Weights of a small transformer language model: 213M tokens.
Each number is 50 + 10 x the weight over its row's rms, rounded and kept within 0 to 99. Layers, rows and columns count from 0. The size before them is the row's rms in percent of the matrix's.

# layer 4 attention query, 256x256, rms 0.215, rows 59-63,123-127,187-191,250-255, columns 0-63
092:60 63 47 58 51 60 39 28 65 43 48 41 66 53 59 56 68 42 50 56 68 50 49 52 47 65 54 38 60 57 61 41 43 38 28 58 43 52 54 64 33 55 62 54 68 61 50 57 70 42 50 52 58 60 51 57 53 73 36 59 56 49 39 62
100:48 56 50 50 44 60 44 52 46 31 67 60 55 60 46 55 45 45 36 47 49 56 44 53 49 43 48 40 72 64 46 54 68 24 58 52 74 61 47 57 43 54 55 52 62 68 58 44 56 45 36 58 43 59 61 47 49 43 53 53 55 51 55 43
090:51 48 38 59 63 49 40 57 44 23 40 46 60 56 42 46 45 42 48 52 57 55 57 38 29 40 46 60 48 83 68 48 50 41 31 59 51 61 37 46 47 38 51 53 54 53 52 47 64 55 51 53 38 33 52 45 41 55 72 44 54 64 51 51
099:43 44 52 49 61 39 32 29 68 37 61 46 51 51 42 41 71 47 36 51 45 44 48 47 50 59 57 38 42 06 32 44 52 53 35 39 52 58 53 54 38 39 41 52 43 54 47 71 55 62 44 74 49 39 61 47 47 57 54 60 52 38 49 56
095:33 54 49 43 67 42 63 50 33 51 36 59 43 72 60 47 66 58 47 52 55 48 50 45 47 37 62 70 43 37 43 71 35 49 38 40 56 64 43 50 42 38 66 58 33 54 53 41 47 58 40 50 59 55 37 46 57 58 56 62 55 38 43 44
106:45 41 57 48 38 56 69 53 46 51 57 51 52 65 40 39 56 61 46 45 48 44 62 66 53 51 45 62 52 44 48 50 65 34 39 76 64 52 56 56 37 53 30 58 38 55 54 57 49 56 50 60 48 49 61 46 39 59 52 36 52 40 42 40
121:58 30 38 52 49 43 28 45 68 30 58 36 40 46 46 45 57 55 49 54 47 37 41 57 30 61 52 46 50 61 62 48 56 49 65 46 64 52 62 42 30 41 39 25 53 47 29 55 49 59 37 44 46 37 46 54 52 42 36 41 56 54 38 51
107:50 49 48 40 46 55 48 41 53 42 45 56 38 53 35 65 55 30 59 65 41 29 58 36 53 75 56 40 54 53 61 26 57 69 27 57 61 49 41 56 19 40 65 52 54 54 52 40 46 56 54 57 42 57 47 55 64 33 54 45 54 73 58 58
105:44 55 45 46 48 43 53 44 26 66 65 66 64 57 45 74 52 54 44 66 50 39 52 61 47 34 46 49 59 53 49 54 46 41 49 51 38 49 42 63 67 43 39 49 36 45 48 61 44 46 68 57 39 47 40 52 61 50 55 54 51 54 35 56
104:65 47 61 62 59 43 57 45 49 61 56 46 56 68 51 49 42 49 51 49 55 52 58 46 59 44 50 60 44 52 51 43 54 54 48 54 24 56 40 60 41 60 42 59 47 50 63 57 54 48 58 53 36 66 57 58 36 56 57 32 32 51 34 53
103:59 51 52 42 50 49 63 49 55 46 54 54 51 43 50 52 42 56 53 60 46 38 43 35 28 44 39 47 44 51 66 59 49 44 48 54 36 54 45 30 42 31 47 34 40 48 46 62 26 70 64 55 49 42 49 52 36 57 61 45 52 43 35 52
095:45 50 48 58 51 40 36 31 65 58 40 49 34 52 40 55 53 54 39 52 42 52 48 45 46 39 47 42 44 54 50 44 68 39 39 52 65 48 58 52 48 57 65 43 36 49 48 63 60 61 55 32 44 51 51 38 60 34 42 64 59 54 46 65
103:52 32 53 42 33 53 55 55 49 48 48 51 55 58 49 53 62 70 50 41 37 24 55 66 46 59 55 55 45 60 46 57 31 62 37 62 56 41 48 56 57 68 44 60 37 52 45 48 64 42 47 50 59 47 50 60 44 46 37 38 44 43 59 30
101:63 43 49 69 56 58 69 31 43 38 42 48 58 63 61 44 37 58 46 41 37 56 51 38 56 59 33 58 45 37 46 49 57 62 58 49 66 60 79 48 42 45 66 47 51 54 52 53 51 52 50 44 63 32 38 66 43 46 42 60 36 63 40 54
099:36 44 46 42 43 45 48 68 55 55 52 53 39 47 51 51 29 57 51 39 61 56 44 51 56 55 61 48 38 53 49 75 48 40 71 45 39 40 58 55 44 68 60 43 36 49 39 52 51 37 46 60 66 51 55 49 67 53 60 43 35 54 58 45
110:47 75 67 33 55 49 44 64 57 38 51 44 32 50 59 39 51 55 52 41 59 55 54 73 59 57 63 68 43 43 47 63 66 39 44 63 42 51 66 47 63 33 51 53 44 47 49 44 57 39 67 56 57 65 45 66 53 37 54 43 42 40 53 59
108:56 51 51 53 50 42 47 38 46 57 33 56 48 47 61 51 49 63 49 56 46 53 66 37 76 45 57 63 33 58 36 29 56 45 46 41 53 55 63 34 49 65 59 39 48 60 36 38 40 44 52 50 50 59 45 43 56 46 64 49 28 50 43 69
122:55 58 47 67 47 56 45 44 57 52 45 41 45 63 44 71 81 59 55 59 31 50 54 52 49 66 58 53 43 41 44 47 33 54 32 47 62 34 37 41 46 36 45 56 62 54 47 44 54 56 69 62 69 57 54 41 48 66 40 45 51 35 48 54
113:53 48 41 51 58 47 39 59 46 69 51 56 59 59 33 45 81 58 37 56 56 53 45 42 50 23 46 37 53 40 54 46 65 55 58 30 34 49 54 51 52 22 37 44 36 51 58 54 45 56 56 43 59 59 48 56 36 51 48 46 44 50 46 53
115:50 38 61 66 52 58 36 51 50 58 54 59 49 52 36 50 63 62 54 43 58 62 57 48 46 61 57 23 62 50 61 54 28 50 57 54 51 63 56 63 52 43 55 39 58 64 37 34 46 43 39 53 37 53 67 57 63 33 59 47 35 39 54 48
118:31 59 47 49 50 50 71 66 42 55 59 57 43 58 37 58 20 56 58 52 29 42 43 56 62 63 45 58 54 54 60 45 44 48 28 68 56 44 64 34 41 68 60 70 54 42 39 36 69 48 57 59 46 31 48 60 49 40 58 59 62 35 55 53
# layer 4 attention key, 64x256, rms 0.213, rows 58-63, columns 0-63
103:57 52 57 57 43 51 40 47 54 46 63 47 34 46 29 74 64 40 49 40 46 60 54 31 49 58 47 44 46 63 44 56 63 59 64 44 48 44 50 54 55 48 61 52 31 51 53 34 40 40 50 50 45 40 54 54 44 72 53 65 54 45 53 38
099:73 45 45 43 54 60 22 57 54 45 44 56 47 51 36 37 57 63 44 43 38 44 52 49 65 49 55 47 49 43 53 48 42 59 38 56 58 56 46 42 38 60 46 67 44 45 48 67 37 47 47 55 50 64 43 62 42 50 67 62 49 51 39 53
099:51 63 63 44 57 46 41 47 49 42 60 46 52 36 59 57 52 25 49 42 74 58 71 40 51 40 57 57 61 50 47 52 56 72 50 37 51 51 34 50 54 57 38 53 41 52 43 54 29 53 50 64 69 59 62 77 45 33 57 50 48 63 37 51
101:39 51 58 54 64 47 59 69 43 52 49 44 46 34 58 60 61 47 41 55 53 64 53 60 65 72 51 45 54 42 46 48 49 63 51 21 47 40 54 66 39 66 37 37 53 44 47 33 60 58 62 53 52 54 62 55 45 55 52 49 45 64 47 59
103:53 57 55 56 57 45 63 47 46 52 47 43 67 50 58 66 70 67 55 41 41 40 52 42 41 41 43 57 48 51 45 52 46 41 59 70 63 49 47 46 63 62 47 48 46 36 61 46 64 49 46 42 55 38 29 57 40 56 79 26 58 57 57 51
097:54 34 43 59 75 27 38 42 51 50 47 55 51 37 63 39 52 71 37 48 49 49 34 56 66 45 70 38 64 53 43 39 44 50 51 47 60 34 59 48 57 46 40 42 44 47 60 48 48 44 54 64 44 61 54 56 39 35 42 40 48 47 58 51
# layer 4 attention value, 64x256, rms 0.189, rows 0-4, columns 0-63
106:36 60 28 46 49 53 42 46 57 55 42 48 50 41 29 57 48 49 52 43 39 52 52 65 55 53 45 41 54 49 40 49 50 59 63 55 52 44 53 52 50 42 51 55 70 70 51 51 33 56 62 56 61 70 42 48 70 44 56 47 50 61 41 58
110:51 55 54 47 31 37 52 51 51 62 51 56 41 46 40 53 36 41 64 58 64 47 25 40 43 35 46 74 44 52 47 58 63 50 48 53 55 58 42 28 64 53 60 56 24 46 56 42 56 41 54 48 54 56 33 30 47 64 44 62 48 64 50 31
099:45 52 40 42 52 62 60 65 57 47 51 56 31 53 34 36 40 46 60 51 38 49 54 37 47 39 51 22 47 61 55 48 46 66 46 47 53 57 75 73 64 66 51 56 45 56 42 51 34 65 51 59 47 62 49 43 56 57 36 41 55 40 70 55
102:45 58 43 43 48 43 62 38 47 47 58 51 60 51 35 45 42 66 55 60 55 56 42 29 50 68 51 42 27 44 31 56 32 49 55 54 62 53 74 61 39 61 47 55 35 78 59 62 49 53 51 54 54 55 45 37 49 47 47 32 38 68 45 49
101:56 42 52 35 56 40 74 58 61 49 46 66 54 38 50 44 52 44 45 55 34 57 38 57 41 45 30 58 45 37 49 60 58 47 59 71 50 51 63 42 59 44 48 39 58 58 45 71 48 30 56 59 56 62 38 41 56 50 57 43 60 47 55 58
# layer 4 attention output (transposed), 256x256, rms 0.231, rows 0-4,64-68,128-132,192-195, columns 0-63
102:63 42 60 53 45 46 56 50 62 64 55 48 35 41 39 46 41 46 65 51 56 70 50 45 44 34 49 43 48 50 44 55 69 55 48 63 35 54 64 56 52 59 47 44 39 39 65 52 64 49 48 37 38 43 70 41 85 49 42 54 46 58 64 51
097:48 31 36 56 61 47 54 60 43 49 68 40 42 65 58 46 53 36 52 38 54 49 50 59 51 41 28 35 51 43 38 50 44 50 56 44 68 30 56 62 58 54 42 49 56 53 57 39 52 50 54 41 55 45 39 48 48 51 48 44 57 42 62 45
092:41 66 50 47 50 48 52 60 49 32 60 48 45 65 60 51 55 49 47 45 56 49 35 43 39 49 45 58 49 46 55 58 37 49 56 61 53 46 60 47 48 68 36 52 50 40 56 67 50 38 56 60 69 38 44 64 58 48 29 52 58 48 63 50
085:46 41 43 56 58 49 45 45 68 17 54 54 53 46 53 51 64 37 40 41 61 50 39 32 49 48 68 46 61 53 56 43 40 62 52 48 51 55 44 50 55 42 51 41 66 58 43 47 50 42 42 42 50 64 50 41 48 51 48 48 60 33 57 32
091:42 62 58 35 41 54 44 42 29 40 77 45 46 43 60 50 58 42 43 49 47 38 56 46 46 56 43 32 52 71 50 42 29 50 48 47 51 45 63 49 60 48 35 39 38 56 56 52 39 63 61 61 62 57 37 59 31 56 48 69 54 61 61 51
104:41 50 45 30 49 31 48 54 62 54 67 39 71 37 65 62 35 47 54 37 42 43 60 64 65 46 69 54 46 58 47 62 44 46 45 41 62 52 60 53 53 45 43 60 50 39 53 51 36 43 44 50 49 64 44 51 37 35 65 45 81 54 34 53
100:42 49 51 33 44 60 53 49 58 44 51 60 26 53 34 43 51 57 57 47 63 54 66 38 50 54 67 50 50 66 37 53 64 48 68 56 49 46 33 26 50 32 15 54 43 60 50 42 54 56 56 48 50 38 54 57 57 51 53 58 49 42 59 54
105:46 33 48 59 60 53 45 64 50 63 54 66 48 45 64 49 50 63 53 34 48 51 62 46 64 47 59 65 65 52 35 38 50 59 60 25 47 58 48 53 51 52 40 55 32 43 58 47 70 64 41 45 50 50 60 37 52 55 77 48 33 69 41 41
106:51 44 47 64 63 35 47 61 46 56 35 41 60 45 41 44 44 37 64 42 50 48 59 53 44 50 50 54 57 69 54 60 63 40 62 40 46 57 59 64 42 57 62 60 58 23 54 59 52 49 68 48 45 48 50 64 61 54 54 41 44 38 52 55
100:72 35 50 62 57 33 44 50 42 54 40 56 42 61 50 50 57 60 50 56 55 56 64 53 59 44 74 47 48 44 37 61 57 46 40 59 46 70 32 50 27 39 46 57 38 42 45 25 53 43 37 35 37 55 75 56 50 49 65 51 55 65 39 52
103:44 60 39 54 63 50 54 45 41 45 62 65 53 58 39 50 63 72 48 61 43 59 35 41 46 59 44 58 58 50 44 46 48 50 53 44 58 49 46 42 35 57 37 48 48 68 38 43 53 48 66 42 41 38 41 41 42 54 42 58 50 60 47 35
107:65 73 59 54 57 46 45 62 43 45 52 37 61 50 66 41 57 54 59 55 39 49 56 52 50 51 39 55 39 38 52 33 66 55 40 43 46 47 51 53 49 51 43 26 48 37 36 49 39 39 48 47 71 57 64 78 47 42 50 60 60 50 46 61
103:56 56 51 62 42 28 34 23 47 48 43 33 47 42 39 47 60 58 47 74 57 48 50 45 65 77 38 42 53 62 55 58 58 44 52 55 50 48 53 36 48 47 66 41 62 61 38 37 39 46 44 50 45 37 44 51 30 54 62 35 33 35 57 42
108:44 48 41 49 35 52 40 47 55 54 47 56 51 47 83 47 47 60 42 48 60 31 55 73 51 46 27 47 52 48 54 53 53 47 55 78 63 52 52 67 43 45 42 54 53 43 49 41 53 52 45 54 55 67 57 43 50 46 25 48 65 41 41 45
108:42 60 50 55 46 50 45 54 67 41 47 38 59 44 33 48 43 57 50 57 46 47 40 57 60 56 55 63 54 70 55 30 71 64 47 56 46 23 40 64 38 55 55 50 52 66 46 50 66 63 55 51 54 56 57 40 51 58 29 35 53 45 55 60
096:62 39 63 54 47 55 49 51 44 45 53 50 54 64 48 35 39 45 42 62 76 42 62 48 44 45 45 59 53 55 65 44 51 43 53 51 38 34 68 50 50 51 67 41 58 47 54 50 55 66 40 60 52 41 52 41 38 63 45 46 36 25 70 59
102:65 62 49 46 66 60 37 47 61 72 43 58 51 45 45 40 54 65 41 58 49 51 42 59 57 64 68 52 66 55 58 61 43 45 35 52 42 56 65 53 41 61 79 63 55 45 45 56 59 55 39 60 27 55 44 53 47 49 57 38 34 59 41 47
096:60 51 53 49 36 57 72 47 41 42 38 30 48 51 36 41 28 19 49 52 49 45 53 57 43 62 54 50 51 46 39 40 38 56 34 66 49 51 52 52 48 47 61 48 57 47 49 60 56 54 40 63 42 55 49 44 51 57 37 46 52 69 46 62
095:56 61 71 27 40 62 60 63 42 58 52 44 39 53 32 48 52 60 40 52 45 74 54 47 45 57 50 44 40 45 53 47 59 48 45 34 39 40 46 36 49 53 34 35 47 57 58 54 50 62 48 51 63 34 50 44 50 54 58 53 45 60 69 67